From a checkpoint of a small transformer trained on Wikipedia.
Training: a variant of SOAP for these matrices, 414M tokens, 3161 steps.
Each number is 128 + 24 x the weight over the matrix's rms, rounded and kept within 0 to 255. Layers, rows and columns count from 0.

# layer 3 attention key, 448x448, rms 0.0374, rows 46-63, columns 320-383
[[ 95 105 134  71 129 103 145 130 113  99 140 151 137 143  83 148 163 151 131 102 150 126  97 143  90 121 113 117 154 163 137 109 124 149  99 118 166 144 152 117 108 108 130 134 109 116 121 157 130 136 132 115  92 111 114 128 102 146 169 160  64 211 105 108]
 [124  99 140 144 133 109  93  96 193 129 128 130 167  93 146 129 127  74  60  93  89 128 122 141 192 136 137  99 150 172 134 141 131  99 158 109 161 120 155 135 148 140 145 107 105 106 179 113 159 136  96  83 132 102 151 193 156 135 105  61 183  91 170 137]
 [138 157 106 136 159  99 129 129 144  99 103 137 145 125 105 134 129 184 117  67  89  88 139 151 114 113 136 150 154 108 161  84 105 117 143 128 143 122  91 152  62 125 151 115 134 127 147 133 133 149 158 127 110 147 122 126 103 105 126 133 132 124 106 129]
 [113 120 175 145 157 171 200 133 143 118  90 137  75 119 137 147 150 132 126  91  98 110 142 170 107 120 138 147 116 126 128 141 139 133  97 168 121 116 149 104 111 178 106 148 106  89 100 149 114 161 130 132 111 176 177  81 125 151 171 104 171 152 122 165]
 [ 93  85 112 128 123 107 117 133 137 133 125 142 136 175 119 142 128 149 158 116 145 106 118 160  79  80 115 179  89 168 154 121 149 169 145 104 129  75 125 115 186  80 142 161 132 112 176 125 130 153  96 156 123 147 150 114 125 120 100 113 114 113 131 131]
 [170 112 184 151 114 132  59 146 114 139 105 133 118 182 121 155 127 188  92 122 114 118 130 106 111 136  96 134 106 115 147 117  96 116 147 139 145 113 116 115  99 101 118 179 152 105 113 126 132 133 131 133 179 124 173 129  88 125  89 101 110 125 107 179]
 [126 118 140 129  95  96 133 126 119 143 111 134 121 115 168  38  75 163  98 129 134 152 165 153 155 100 125  97 150 147 125 146  78 132 151 114 160 178  92 140 143 172 128 141 106 146 146  91 108 119 102 128 117 197 145 155 134 102 151  82 141 148  88 153]
 [131 153 156 154 133 121 102 129 134 142 128 146 111 161  95 129 128  91 125 105  75 118 154 138 142 125  84  90  82 167  82 155  90 185  73 103 139 108 114 106 168 120 115 141 162 148 131 104 152  83  98 130 170 102 141 125 165 113 186  95 117 137 151 100]
 [127 104 126 103 116 115  63 129  48 136  92 123 139 107 172 124 122  79 174 114 124 143 141 167 181 148 125 123 177 176 147 131 123 131 132 113 124 115 123 138 143 175 125 131  87 173 149 161 123  83 116 117 117 123  66 187 114 161 120  72 130 107 157  88]
 [128 139 142 102 134 141 163 135 132  84  87 141 124 100 122 122 136 138 107 102 147  97  90  99  53 121 133 123 157 185 114  95 138 150  84 102  90  87 105 143 123 195 206 133 163 102 142  80  94 125 147 166 110  87 152 125 108  95  92 112 123 180 109 113]
 [ 99 128 155 127 122 116 144 132  98 105 148  94 117 124 113 112 177 131 158 141 176 166 125  95  55 124 120 160  88 112 153 142 156 144  78  49  99 153  91 102 130 152 155 145 124  97 147 138 169  94  98 103 139 122 169 141  69  96 146 143 161  90 113 127]
 [110  91 187 130 139 135 131 108 145 130  96 133 144 171 139  99 164 111 100 119 133 108 139 142 131 173 134 119 113 101 146 107 130 135 138 142 152 140 111  99 129 152 125  97 124 115 115 139 107 140 118 130 119 104 147 136 104 131 112 152 182  90 119 119]
 [106 160 120 173 131 160 108 123 116 101 121 147 137 145 151 117 107 132 117 145 137  62 118 125 106 126 145  98  95 137 111 114 125 158 106 111  83 153 122  98 140 117 113 160  86 106 106  91 142 140 120 124 127 137 131 118 131 141 124 124 135 118 106 119]
 [129  95 134 146  95 169 109 130 149 128 112 133 155 177 140 164 140 159 158 129 101 140 163 146 143 124 145 125 131 163 149 157  67 145 178 133 114 134 133 155 139  65 116 156  79 163 120 122 175 146 139 108 134 132 153 104 123 153 165  97 174 146 117 135]
 [151 135 126 141 162 186  74 172  83 121 129 106 117 110  87 109 130  99 139 124 131 128 142  85  82 108 122 131 133 121 165 131 117 128 151 168 118  68  96 112 116  92 136 132 143  92 123 117 106  79 117 113 131 154 144 125 134 164 172 140 138 165 109 128]
 [164 185 143 171 139 121 174  83  68 105 137 112 153 103 155 176 129 136 116 157 115 170  90 119 143 119  97 139 149 170 122 161 112 103  81 134 120  80 131 111 140 121 115 120 117 184 112 156 191 164 183  91 143 101 159  98 104 119 140 158  88 141 113 146]
 [108 142 123 172 160 156 172 119 114 130 111 134 113 113 164 127 137 117 158 114 136 127 129  97 145 117 120  70 128 154 143 152 100 149 125 124  98 119  66 103 121 177 106 162 163 120 107 176 101 171 149 124 168 141 193  92 161  97  75 111 168 131 100 147]
 [116 142 107 158  89 141 119 138 125 126 123 147 107 105 117 113 144  79 133 152 149 126 145 114 116 108 139 122 165 151 131 116 141 118 208 112 130 179 143 125 117 164  97 136 144 150 124  97 145 132 119 111 139 146 116 173 132  88 167 147  91  92 143 100]]
# layer 3 attention query, 448x448, rms 0.036, rows 47-63, columns 320-383
[[ 94 125 118 123 181 120 126 136 118 121 170 122 127 130  91 130 117 132 121 169 162 150 111 149 142  93 114 159 149 138 127 113 120 139 126 114 126 123 150 118 138 129 112 146  79 146 120 132 168 157 136 122 173  74 124 106 204 131 150 100 108 142 141 176]
 [157 140 132  71 124 109 126 152 143 138 146  94 100 118 139 148 121 119 117 167 132 121 120 105 122 120 146  85 105 108  98 145 139 136 150 130  98 161 156  98 128 168 138 108 167  90 133  77 100 137 118 120 138 146 164  80 169 127 115 112 163 140 111 124]
 [ 60 169 150  88 133 134  88 120 162 116 172 138 139 133  95 142 129 115 106 159  98 113 125 123 103 171 120 168 135 104 119 100 116 146 110 153 142  95 170 163 123  75 163  90 119 146 112  80 124 119  71 152 126 143 113 124 115 146 119 166 115  69 135 140]
 [151  98 110 103 153 124  74 126 131 120 158 127 107 133 122 153 138 145  91 114  99 146 144  94 163 116 144 109 101  50 102 112 173 135 145 127  82 155 120 139 107 113 101 126 165 136 118 154 150  92 104 128 146 128 122 128 169 166 112 105 165 145 135 126]
 [207 166 122  75 174 114 150 104 181 102 131  53 155 129 150 173 137  99 154 111 121 119 126  99 114  96 104 105  98 143 168 108 152 138 120 144 125 134  91  91 166 156 153 137  75  87 127  78 145 141 125 123 121 110 144 108 142 114 155 116 144 163 134 133]
 [168 109 108 132 114 154 159 127 172 113 148 101 147 110 114 151  96 148 140  86 115 118  94  95  97 126 149 157 119 112  92 121 118 110 133 167 131  63 100  94 139 142 137 163 153 143 151  79 104 129 117 142 122  92 165 150 127 138 166 154 147 111 149 138]
 [145  87 133 150 141 128 154 150 157  91 119 115 150 135 165 144 166  95 135 139  80 141 115 146 132 106  97 118 170 137 113  92 125 171 125 119 144 162 114 127  99 165 113 135 142 147 131  98  79 108 158 129 139 113 146 177 143 120 145 193 125 213 167  92]
 [141 151 133 145 134  53 143 162 192 106 125 108 127 154 134  94 120 118 129 138 130 121 166 165 110 119  93 189 106 107 103 134 144 161 106 134 103 108 130 142 136 123 131 107 115 154 113 119 119 132 146 110 152 147 152 179 111 124  99  93 119 173 138 152]
 [144  99 119 118 109 157 160  62 164 131 163 129 112 103 145 145 175 157 147 113 199 128 135 139 159  95 157 164 176 120 106 132 111 110 114 125 110 147  94 149 132  84  99 142 105 175  55 103 128 123 157 106 122 143  97  95 104 180 151 131  73 119 161 136]
 [150 145 109 104 131 108 185  88 141 110 147 138  94 150 136 137 112  59 137  97 142 129 144 107 155 119 158 100 157 136  85 114 141 108 137 159  95 123 113 147 111 131 129 164 112 115  91 125 126 139 129 130  95 115 102 101 122 156  96 152 147  84 121 114]
 [149 129 110 124  96 136 136 163 109  97 152 128 147 140 165 164 126 119  68  74  91 152 158 152 142 129 153 141 117 101 128 161 141 131 108  87 155 130 113 157 123  95  89 129  87 119 161 176 117 114 144 109 115 176 127 117 117  84 180 138 123 166 156 149]
 [173 138 133 142 140 117 147 188 102 142 123 104 121 131 117 154 118  85 123 119 124 180 143 126 129 130 106 127  93 131 150 141  88 139 122 120 130  90 146 104 123 159 110  59 142 151 136 124 125 148 115 141 134 136 120 155  49 144 109 153 111 126 131 100]
 [153 110  99 131 139 149 161 133  87 114  89 142 106 131 133 139 180 187 125 127 102 113 115 164 143 152 159 110 137  94  90 151  87 139 158 175  91  83 145 125 141  97 100 108 127 125 158  81 133 157 139 163 128 160 139 143 121 132 159 123  98  89 130 175]
 [121 141 129 130  85 124 187 199 150 115 144 152 140 135 126 154 144 132 126 136 109 103  93 121 158 131 130 136 154 141 128 108 171 106 119 143 136 125 120 114 158 159  65 192 133 153  92  93 142 143 171 129 135  83 112 138 113 124 142 138 141 141 117 110]
 [108 117  90 127 127 126 158 102 118 141 116 137 129 134 150 110 124 116 114 151  96  92 138  97 111 142 131  93 132  97 177  89 117 143 158 169  76 115 141 121 171 113 169 157 133 102 108 161 100 115 115 158 122 147  91 138  96 116 106  77 143 136 108 109]
 [135 194 143 131 162 106 104 169 148 134  99 134 170 159 128 189 178 148 127 151 116 129 124 156  83 129 152 101 136 131 121 100 106  98 132 146 129 175 131 138 140 180 122 115 108 111 148 110 107 121  58 158 116  94 109 147 125 142 133 127  88 130 132 134]
 [138  93 129  66 153 152 114 117 100 140 132 132 171 149 119 161 133 184 163 128  87 139 129 154 122 139  93 116 145 221 111 110 110 103 103  63 124 119 130 153 114 116 108 140 130 175 104 138 102  98 153  82 155 145 111 154 174 151 121  89 147 109  93 170]]
# layer 3 attention value, 448x448, rms 0.0322, rows 0-34, columns 320-383
[[130 165 115 134 138 138 143 122 121 160 166 134 140 131 132 127 143 107 129 133 103 111 144 143 149 120 125 133 157 103 142 108 102 143 120 151 140 150 162 155 152 139 100 160 131 159 109 136 148 123 148 112 149 136 104 136 118 126 165 118 137 133 116 130]
 [176 178 154 108 154 114 102 124 134 127 119 115  80  93 151 135 144 165  87 182 130 160 121 121  68 111 162  88 118 151 136 122 136 137 107 115 134 152 147 137 109 132 157 141 161 134 118 117 144 137 152 117 103 108 142 113  87 131 100 132 129 106 126 115]
 [ 82 180 108 141 142 151 150 150 138 117 115 156 138 170 139 145 156 153 103 156 130 131 129 168 156 112 134 172 118 133 129 125 159 149 122 125 145 164 166  71 153 144 105 138 138 124 123 111 133 118 106  99 120 130 106 127 105 113 140 121 154 113 134 163]
 [159 106 149 112 111 159 123  92 122 140 114 143 102 125  97 150 151 135 134 185 154 122 121 107  93 132 107 150 112 164 153 141 113 101 116 157 128 145 146 113  98 121 138 116 152 139 144 132 167 128 120 133 136  99 147 122 103 132  93 131 132 131 133 121]
 [124 150 174 164 103 104 126 124 119 149  99 109 119 131 118 133 130 123 131 120 131 155  86 104 105 142 125 106 132 140 150 112 108 108 112 153 175  78 138 137 117  79 159 120 120 135 136 143 186 165 119 150 109 144 147 153 153 145 130 135 134 119 134 136]
 [146 148  84 118 120 107 130 104 140  97 138 101 122 118  82 129 128 121 143 135 118 156 155 133 127 126 134 126 132 148 117 116 142 104 143 164 139 147 102 123 121 104 105 145 124 126 144 133 113 140 111 132 122 119 132 109 129 106 136 107 100 125 122  90]
 [133 139 132 132 121 110 137 127 129 127 112  88 139 148 110 134 133  90 144 117 139 142  95  94 110 140 110 119 138 172 132 136 111  85 112 151 135 112  99 136 121 141 122 113 103  84 111 146 146 113 128 135 123 101 139 112 129 150 145 117 139 136 117 132]
 [108 136 139 122 111 122 120 122 144 142 148 143 102 144 120 130 135 122 153 124 153 125 135 121 153 127 158 113 169 120 119  85  98 134 126 116 122 139 112 116 145 107 108 123 113 133 115 127 155 133 118 117 188 145 137 128 131  91 108 125 135 128 130 145]
 [101 125 169 136 141 159  90 141 119 126 118 136 147 127 146 122 121 155 124 158  69 143 143 108 145 128 128 133 157 116 145 143 123 123 114 168 115 123 132 117 105 114 107 122 132  90 123 128 131 125 147 126 144 117 147 138 152 116 132 113 160  94 178 128]
 [127 130 152 142 105 127 131 115 161  89 119 133 145 177 124 119 141 138 100 129 122 120 101 132 135 131 139 162 135 123 149 148 149 113 156 147 113 110 132 100 128 164 156 132 123 103 151  95  81 136 128 120 134 115 115 160  76 138 145 140 133 100 115 133]
 [110 154 120 151 126 162  89 118 144 153 127 141 152 122 136 110 129 121 144 119 117 103 130 132 155 132 160 129 117  97 116 126 126 131  88 140 166 117 140 124 112 130 129 129 129 159  90 146 152 161 119 125 104 157 107 104 167 125 125 156 124 144 149 100]
 [119 139 118 130 142 113 106 146 145 112 161 127 132 166 144  93 103 160 178 122 116 153 140 139 130 170 101 111 118 123 109 162 139 143 129 129 105 154 141 114 103 126 102 161 125 139 116 144 145 151 130 135 139 181 119 122 134 147 109 119  98 122 116 120]
 [154 119 143 134 146 140 163 123 137 151  94 120 119 127 173 129  90 165 130 103 133 122 145  97 110 120 127 153 105 133 129  88 113 147 107 100 132 161 141 148 127 126 100 141 135 109 106 106 131 102 170 119 121 139 120 129 148 106  96 132 126 122 143 135]
 [140 137 134 136 101 117 126 117 158 154 155 142 153 104  93 128 112 151 154 117 125 146 124 118 127 137 107 138 151  85 127 132 126  87 118 139 139 165 133 137 159 122 166 108 140 129 140 106 157 134  86 118 125 126 122 169 162 131 148 118 147  85 131 141]
 [111 131 117 145 156 129 144 123 150 109 132 134 126 125 148 124  86 125 104 127 162  87 144 113 136 113 141  94 153 111 139 142 133 144 102 115  95 126 138 114 123 116 127 105 172 151 150  80 140 122 145 127 156 156 125 107 117 155 136 113 162 150 146 117]
 [133 147 142 132 107 113 134  97 113 110 148  91 102 140 104 165 148 162  99 117 170 152  76 133 147 129 121  98 135 170 115 154 121 160 119 166 123 133 130 109  90 134 172 102 102 120 133 150 103 102 118 106 150 137  83 106  92 139 102 164  96 155 123 115]
 [106 110 161 134  60 120 114 170 145 120 112 159 116 151 119 146 127 135  98 173 153 128 135  81 110 101 140 148 135 168 139  96 113  73 116 100 142  91 175  67 103 115 115 115 143 129 140 138 167 138 118 146 113 144 170 140 115 119 150 134 134 109  95 142]
 [145 110 130 133 113 129 118 104 131 126 126  92 161 129 115 139 161 110 142 147 125  87 110 106 169 112  99 149 139 137 153 118 187  71 103 136 143 100 154 118 127 141  96 137 139 128 118 135 113 117 168 162 137 123 158 109 130 138 105 100 142 123 114 112]
 [143 121 131 117 122 147 108 143 122 127 114 120 100 143  89 141 126 108 113 112 105 142 167 107 135 149 113 129 104 143 139 126 104 114 131 140 154 134 152 169 132 129 108 107 108 105 122 123 104 133 105 130 112 108 111 154 123 119 114 162 127 117 143 116]
 [169 124 122 110 113 135 158 123 143 108 128 110 109 100 124 141 124 175 142 138 148 116 136 107 109 134 147 150  86 156 145 119 126 103 157 136 122 142 138 144 138 137 140 117 145 128 125 150 119 124 128 103 147 123 144 160  91 134 146 172 139 130 115 114]
 [145 126 160  98 163 145 172 139 148 120  76 145 104 182 146 155 102 119 110 142 155 113 135 145 115 107 151 135 147 120 110 131 130 134 130 104 107 126 117 150 140 106 144 138 109 148 104 120 109 116 105  89 112 122 103 141 124 122 158 110 112 142 142 168]
 [137 101 139 146 116 143 135 156 146 109 137  99 158 162 122 127 129 134 105 137 106 164 139 152 107 119 130  99 140  92 118 178 150 183 145 143 141 108 150 114 110 131  93 155 151 114 115 127 107 136 140 134 161 117 109 110 152 122 119 140  97 117 138 131]
 [105 135 121 123 129 137 118 134 130 141 135 134  93 139 134 134 130 113 129  86 134 132 133 135 141  96 121 172 115 148 113 146 159 135 126 109 145 137 155 151 127 103 132 151 128 159 131 112 115 112 172 129 118 144 159 113 132 152 124 116 127 134  96 118]
 [103  89 146 108 106 156  75 122 121 118 122 153 123  86 154 109 166 162 125 103 149 142 119 150 115 155 162 130  98 129 101 111 125 111 181 145 171 130 131 172 132 129 141 121 121 146 134 132 109 123 116 140 100 131 146 145 112 110 151 115 110 151 155 122]
 [138 144 120 107 134 112 152 135 120 133  97 103  91 113 147 129 126 182 148 132 134 133 143 142  79  95 169 133 122 137 113 134 143 163 126 146 121 135 124 168 127 135 127 144 165 147 148 176 151 115 102 144 135 154 130 124 101 132 104 118 107 117 112 124]
 [125 106 140 113 115 105 115 114 146 163 117 114 127 122 131 127 127 133 148  86 149 111 114 123 145 103 118 145 120 124 114 114 123  82 132 157 122  84 145 121 120 108 151 125 122 102 114 118 113  97 126 137 121 153 155 155 122 169 110 102 109 117 147 175]
 [154 127 126  97 129 124 125 156 121 138 104 140 122 159 166 128 131 139 149 132 106 119 121  92 141 175 113  95 129 129 124 112 163 140 153 144 152 114  95 126 178 132  97 120 120 126 138 126 112 103 124 112 151 109  82 106 160 133 115  89 107 115 124 105]
 [140 127 157 122  95 115 107 148 160 118 124 126 137 137 131 135 128 143 126  85 127 154 135  96  99 119 135 149 102 149 145 131 141 130  79 137 133  99 144 130 142 123 156 105 108 135 118 127 132 118 167 139 102 105 147 103 113 141  98 115 118 138 117 104]
 [124 111 123 124 120 131  86 166 144 127 107 122 122 142 150 141 105 120 128 142 141 161 128 142 117 123 131 126  97 131 123 118 106 141 135 125 110 124 138 109 145 111 131 159 119 153 151 130 115 151 144 127 141 152 124 143 150 116 148  99 151 116  95 125]
 [156 112 148 135 129 121 122 116 105 146 100  89 144 114 129 111 126 126 152  99 131 101 110 138 153 124 161 128 122 110 112 134 120 146 116 136 119 142 129 169 151 138 127 130 124 119 133 122  82 147 163 128 152 150 119 118 136 112 118 135 122 104 133  86]
 [127 106 141 143 110 104 137 113 145 134 124  98 145 103 134 143 158 174 130 129 170 143 165 144  99 118  93 149 118 148 157 109 128 113 141 124 117 129 121 137 127 150 161 122 142 137 126 101 156 112 131  62 119 124  96 119  46 106 150 134 125 108 140 126]
 [130 119 171 147 115 121 133  90 129  94  84 161 130  86 137 124 140 137 103  98 126 153 137 142 112 152 114 126 102  88 119 114 100 119 154 151 127 127 145 118 131 116 114 141 109 144 130  96 141 104 104 105 112 131 147 115 122 114 116 135 110 115 122 127]
 [ 95 124 124 132 149 119  95 157 136 136 107 108 142 156 127 163 148 166 106 127  88 187 148 133 137 139 138  86 137 104 119 116 102 132 137 120 147 142 116 157 118 136 103 115 136 128 150 145 140  98 134 145 131 121 123 161 114  92 169 129 125 141 169 123]
 [122 139 128 116 144 126 130  83 122 139 122 137 103 170 102 137  96 123 127 146 117 145 140 156 127 132  90 120 143 125 149 120 139 135 121 135 108 116 107 150 134 144 129 102 135 130 102 142 117 110 138  97 152 150  96 126 181 123 159  92 154 133 149 134]
 [178 141 103 100 132 130 119 115 154 110 154 141 132 140 144 125 143 116 131 102 117 132 144 132 147  89 159 129 141 157 119 123 121  90 145 102 134 146 138 150 126 101 123 119 134 129 155 144 136 129 148 139  96 121 157 139 132 158 114 121 121 131 111 135]]
# layer 3 attention output (transposed), 448x448, rms 0.0634, rows 0-34, columns 320-383
[[129 117 138 139 118  98 133 119 124 142 116 121 109 144 165 156 102 167 142 130 116 141 151 123 118 123 104 126 121 107 106 148 145 148 152 130 156 140 116 168 104 125 125 165 172 122 142  90 115 105  91 122 154 116 126 118 145 146 132 144 106 105 140 128]
 [133 128 134  97 124 138 147 132 125 143 147 103 157 133 113 110  97  99 142 113 135 104 133 123 111 133 140 136 104 125 164 140 135 118 128 158 169 136 146 110 127 122  84 132 117 132 161 115 113 181 148 115 158 106 121 144 120 145 143 113 153 151  81  99]
 [141 137 112 165 129  83 124 109 109 137 113 131 105 102 122 108 135 135 134 143 131 126 131 171 141 147 109  90 146 124 121 126 126 104 118 110 153  93 102 140 129 155 146 132  99 131 108 102 129 126 133 127 135  89 147  97 104 125 129 131 137 115 133 121]
 [135 139 153  85 142 151 103 134 105 136 130  96 137 117 158 149 110 116 129 143 114 139 158 128 145  94 148 160 112  89 138 128 131 156 128 126 152 136 106 134 109 149 117 123 142 156 110 130 149 135 130 106 131  83 148 118 102 150 119 112 127 100 165 117]
 [147 122 139 136 118 125  98 121 154 137 105 130 137 114 141 111 142 149 145 145 119 110 131 156  91 118 135 142 137 100  88 101 146 119 147 146 144 102 137 135 126 136  89  86 128 130 116 151 138 145 146 114 127 115 108 119 129  85 120 128 130 111 120 130]
 [ 79 113 119 144  97 132 107 110 109 163 144 114 114 126 129 123 137 128 149 129 114  97 100 126 144 119 112 102 148 151  75 139 144 127 140 130 128 115 137 115 142 155  75 115  87 126  92  91  95 112  95 120 131 112 114 122 142 126 117 118 129 160 108 123]
 [108 146 108 115 110 123 115 136 130 144 112 117 154 179  86 131 109 112 106 149 107 121 135 107  85 137  84 155 143  85 106  99 111 143 146  92 141 125 140 142 120 115 160 130 105 118 110 110 122 139 154 149 113 119  93 188 111  86 101 135 159 119 143 134]
 [148 108 126 132 144 142 135 131 119 145 111 102 101  99 142 131 108 120 100 120 148 118 113 138 103 153 121 143 114 101 140 108 132  94  52 118 117  85 105 132 105 182 152 158 117 164 121 129 126 124 154 162 121  86 118 109 121 124 150 132 131 156 109 128]
 [136 107 123 110 132 128 165 128 140 124  96 121 144 156 125 122 137 155 163 134 139 145 141 163 149 111 121 107 146 118  91 140 147 110 134 103 132 139 143 154 150 158 121 112 127 152 132 118 105 126 154  84 125 179 169 140 170 123 137 153 124 137 148 138]
 [124  95 130 135  90 136 135 127 115 104 137  84 135  99  96 138 107 103 118 123  87 132 127 125 131 137 141 119  97 118 129 132 143 142 162 114 135 149 150 173 133 107 112 100 157 120  95 126 163 117 131 143 124 118 148 144 108  88 135 110 132 146 126 134]
 [ 95 132 139 130 136 108 155 168 129  61 142 158  93 136 163 133 141 135 166 131 146 157 118 164 136  95 103 156 133 173 134 118 117 153 162 122 106 133 123 123 113 128 108 146 103  68 143 101 105 113 144 154 129  93 141 108 136 132 132 145 125 125 156 116]
 [109 115 118 108  64 110 159 139 120 163 116 150  98 112 139 125 136 122 122 178 136 106  94 138 121 131 104 113 129 160 113 139  83  99 130 164 106 131 145  80 107 143  94 144 134 148 136 120  87 126  87  92 157 152 138  97 117 118 146 115 131 110 127 121]
 [134 136 150 101 174 121 103 111 125 144 134 166 160 127 110 116 137 143 152 132 157 110 124 137 109  95 119 154 137  80 124  92 115 123 129 153 126 133 168 151 134 129 147 140 127 126 172 144 128 157 141 116 143 122 131 111  97 102 154 134 114 137 130 107]
 [156  96 122 154 186 119 138 128 136 131  89 147 165 112 162 125 134 100 101 108 111 107 133 143 130 142 128 133 125 164 142 129 125 119 118 117 129 151 122  94 126 155 155 149 156 143 134 109 130 126 134 146 133 161 160 123 114 115 115 141 115 159 136 119]
 [148 141 173 112 141  93 172  87  98 132 119 139 135 166 126 122 142 139 140 102  85 163 108 147 112 121 117  93 145 123 129 136 132 118 122 126 125 178 139 144 144 133 120 121 132 152 135 156 117 181 131  90 123 111 147 107 116 138 191 104 127 119 114 162]
 [150 154 123 140 126 131 117 126 122 118 145  96 132 145  80 171 142 138 125 104 103 141 118 109 115  72 150 111 161 139 170 142 112 130 133  88 148 115 114 118 134 131 104 122 130 105 123 147 117 167 106 169 160 109 143 117 134 158 150 146 117 121 140 136]
 [156 153 138 100 179 166 116 139 114 110 177 158 105 131 136 149 130 134 112 145 127  96 126 130 146 127 121 167 107 123 115  92 132 117 132 139 153 125 115 120 121 181 150 136 130 118 158 129 126 105 108  79 156 114 129 135 130  93 128 126 158 120 135 138]
 [153 120 149 144 141 135 150 115 130 168 131 125 134 147 128 127 106 103 159 112 178 161 121 117 126 179 126 159 101 152 126 101 138 140 119 112 122 145  84 139 118 149 142 122 120 110 110 155 139 155 103 190 115  83 131 107 136 149 132 129 135 108 124 122]
 [122 153 126 130 134 151 108  87 131 174 115 111 150 107 157 128 120 103 114 132 154 141 103 128 134 112 104 185 120 126 112 169 133 145 139 136 136 106 148 102 140 133 130 112 120 146 151 142 151 124 148 106 132 133 109 126 124 122 106 110 137 140 122 119]
 [161  90 133 118 122 156 127 110 126 140 105 151 117 126 142 145 114  93 141 176 135  85 100 135 143 114 190 118 149 144 143 134 124 153 113 147 118  81 127 131 118 126 121 121 124 173 138  92  98 129 143 121 122 146 164 125 112  95 102 117 129 164 127 165]
 [145 130 103  87 124 136 124  96 190 124 171  88  91 116 105 127 143 172 146 101 140 156 157 116 123  92 140 118 114 130 139 111 124 146 147 139 147 134 132 132 116 151 168 115 141 128 127 121 168 128 118 142 111 155 142 122 106 108 107 132 164 131 117 120]
 [ 94 129 133 147  71 141 153 147 131 115 152 109 113 132  99 144  96 144 152  98  95 122 133 148 156 121 147 113 135 152 147 173  92 110 115 121 134 171 141 138 132 107 121 154 111 144 108 138 141 128 111 111  94 133 148 144 161 108  88 106 117 127 141 157]
 [114 126 122 105 122 101 128  87 108 157 133  98 149 116 108 176 144 126  67 149 136 124 161 100 132 159 105 104 150 150 144 136 129 143 122  97 121  85 133 112 115 128 147 103 146 123 119 135 136 151 100 132 121  85  96 117 116 131 126 110  73 150 150 117]
 [129 168 142 145 175 147 137 108  87 119 110  93 137 102  87 155 132  78 125 158 126 121 152 102 164 118 154 108  95 115 125 132 118 130 144 111 132 129 114 145 115 152 175  99  80 151 125 107 129 143  94  98 130 113 133 132 107 109 102 133 130 150 135 133]
 [164 140  98 131 116 149 146 122 124 140 130 131 115 154 115 144 138 104 134 122 126  84  94 137 124 124  89 131 149 123 134 150 129  82 137 144  99 101 121 165 124 104 126 160 146 151 137 138 127 108 150 118 161 190 146 133  98 133 147 134 135 126 112 123]
 [102  91 116 132 147 107 115 117 132  93 133  96 153 106 138 127 125 118 142 146 132 105 126 110  75 135 125 123  84 114  87 113 114 193 157  93 112 125 129 135  87 115 140 144 130 160 123 155 151 125 123  83 136 132  81 116 100 123 127 131 144 123 114 102]
 [172 157 152 127 105 101 169 156 100 145 147 111 142 139 100 138 142 150 100 109 114 109  88 161 147 145 113 139 135 118 138 140 120 152 126 127 103 109 164 161  84 107 153 148 148 140 139  90 153 125 137 138 101 131 116 108 183 115 107  93 157 105 121  85]
 [191 108 125 153 144 127 114 130 147 103 150 112 116 130 113 103 112 122 116 169 140  94  99 102 167 134 156 171 121 148 125 142 147 140 127 126 130 153 130 116 119 149  93  94 104 127 119 105  93 106 143 143 137 129 123 120 112 116 179  93 112 128 116 119]
 [142  99  88  97 118  99 157 129 141 118 117 139 137 194 119 114 144 127 156 156 133 108 138 121 167  99 141 147 103 154 131 115 142 133  98 183 124 149 104 168 130 103 115 106 157 122 161 137 108 104 127 106 134 109 107 145 134 137 150 157 125 134 117 106]
 [143 131 108 113 119 136 107  99 125 130 119 110 127 110 128 160 185 133 155 146 119 146 124 118 171 117 129 107 126 139 118 131 160 126 110 136 119 139 106 118 105 113 124 150 145 158 139 125 135 143 126 155 171 153 168 135 123 135 111 142 143 135 136 133]
 [162 136 156 118 128 162  93 100 101 112 110  89 143 108 141 141  99 140 123 123  93 104 149 126 126 156 129  80 126 146 165 100 129 146 163 154 150 130 113 167 112 127 149 148 141 177 140 121 133 115 118 138 104 125 108 110 163 145  95 180 133 121 133 123]
 [122  98 129 132 107 122  72 140  76 152 122  86  99 143 108 140 126 147 142 118 148 145 123 142 139  88 132 145 105 134  95 109 123 134 165 101 143 134 141 127 148 147 129 132 120 112 132 141 134 135 139 157 153 170 112 157 147 121 134 150 135 148 132 127]
 [151 131 108 105 132 103 145  98 113 143 125 137  92 121 181 112 129 111 156 123 136  74 106 152 186 142  80  96 150 124 142 130 137 120 123 145 122 112 132 115 124 124 131 105 137 125 137 109 149 138 136  80 101 131 130 145 139 162 146 132 128 133 141 131]
 [130 128 146 117 142 112 177 170 162  98 146 186 128 120 163 137 122 164 136 104 137 131 114 120 146 137 130 105 164 140 112 122 130 122 106  99 132 126 182 151 168 150 117 126 163 144 162 116 127 147 132 162 120 136 148 107 171 115 106 131 119 131 111 116]
 [100  86 142 164 118 121 140 152 138 122 121 139 143 140  74  86  99 138 123 125 113 157 113  92 130 119 126 133 141  92 163 100 118 131 137 140 136 148 111 110 160 127 156 139 137 109  87 115 119 105 116 136 171 133 121 104 137 134 137 150 109 137  95 143]]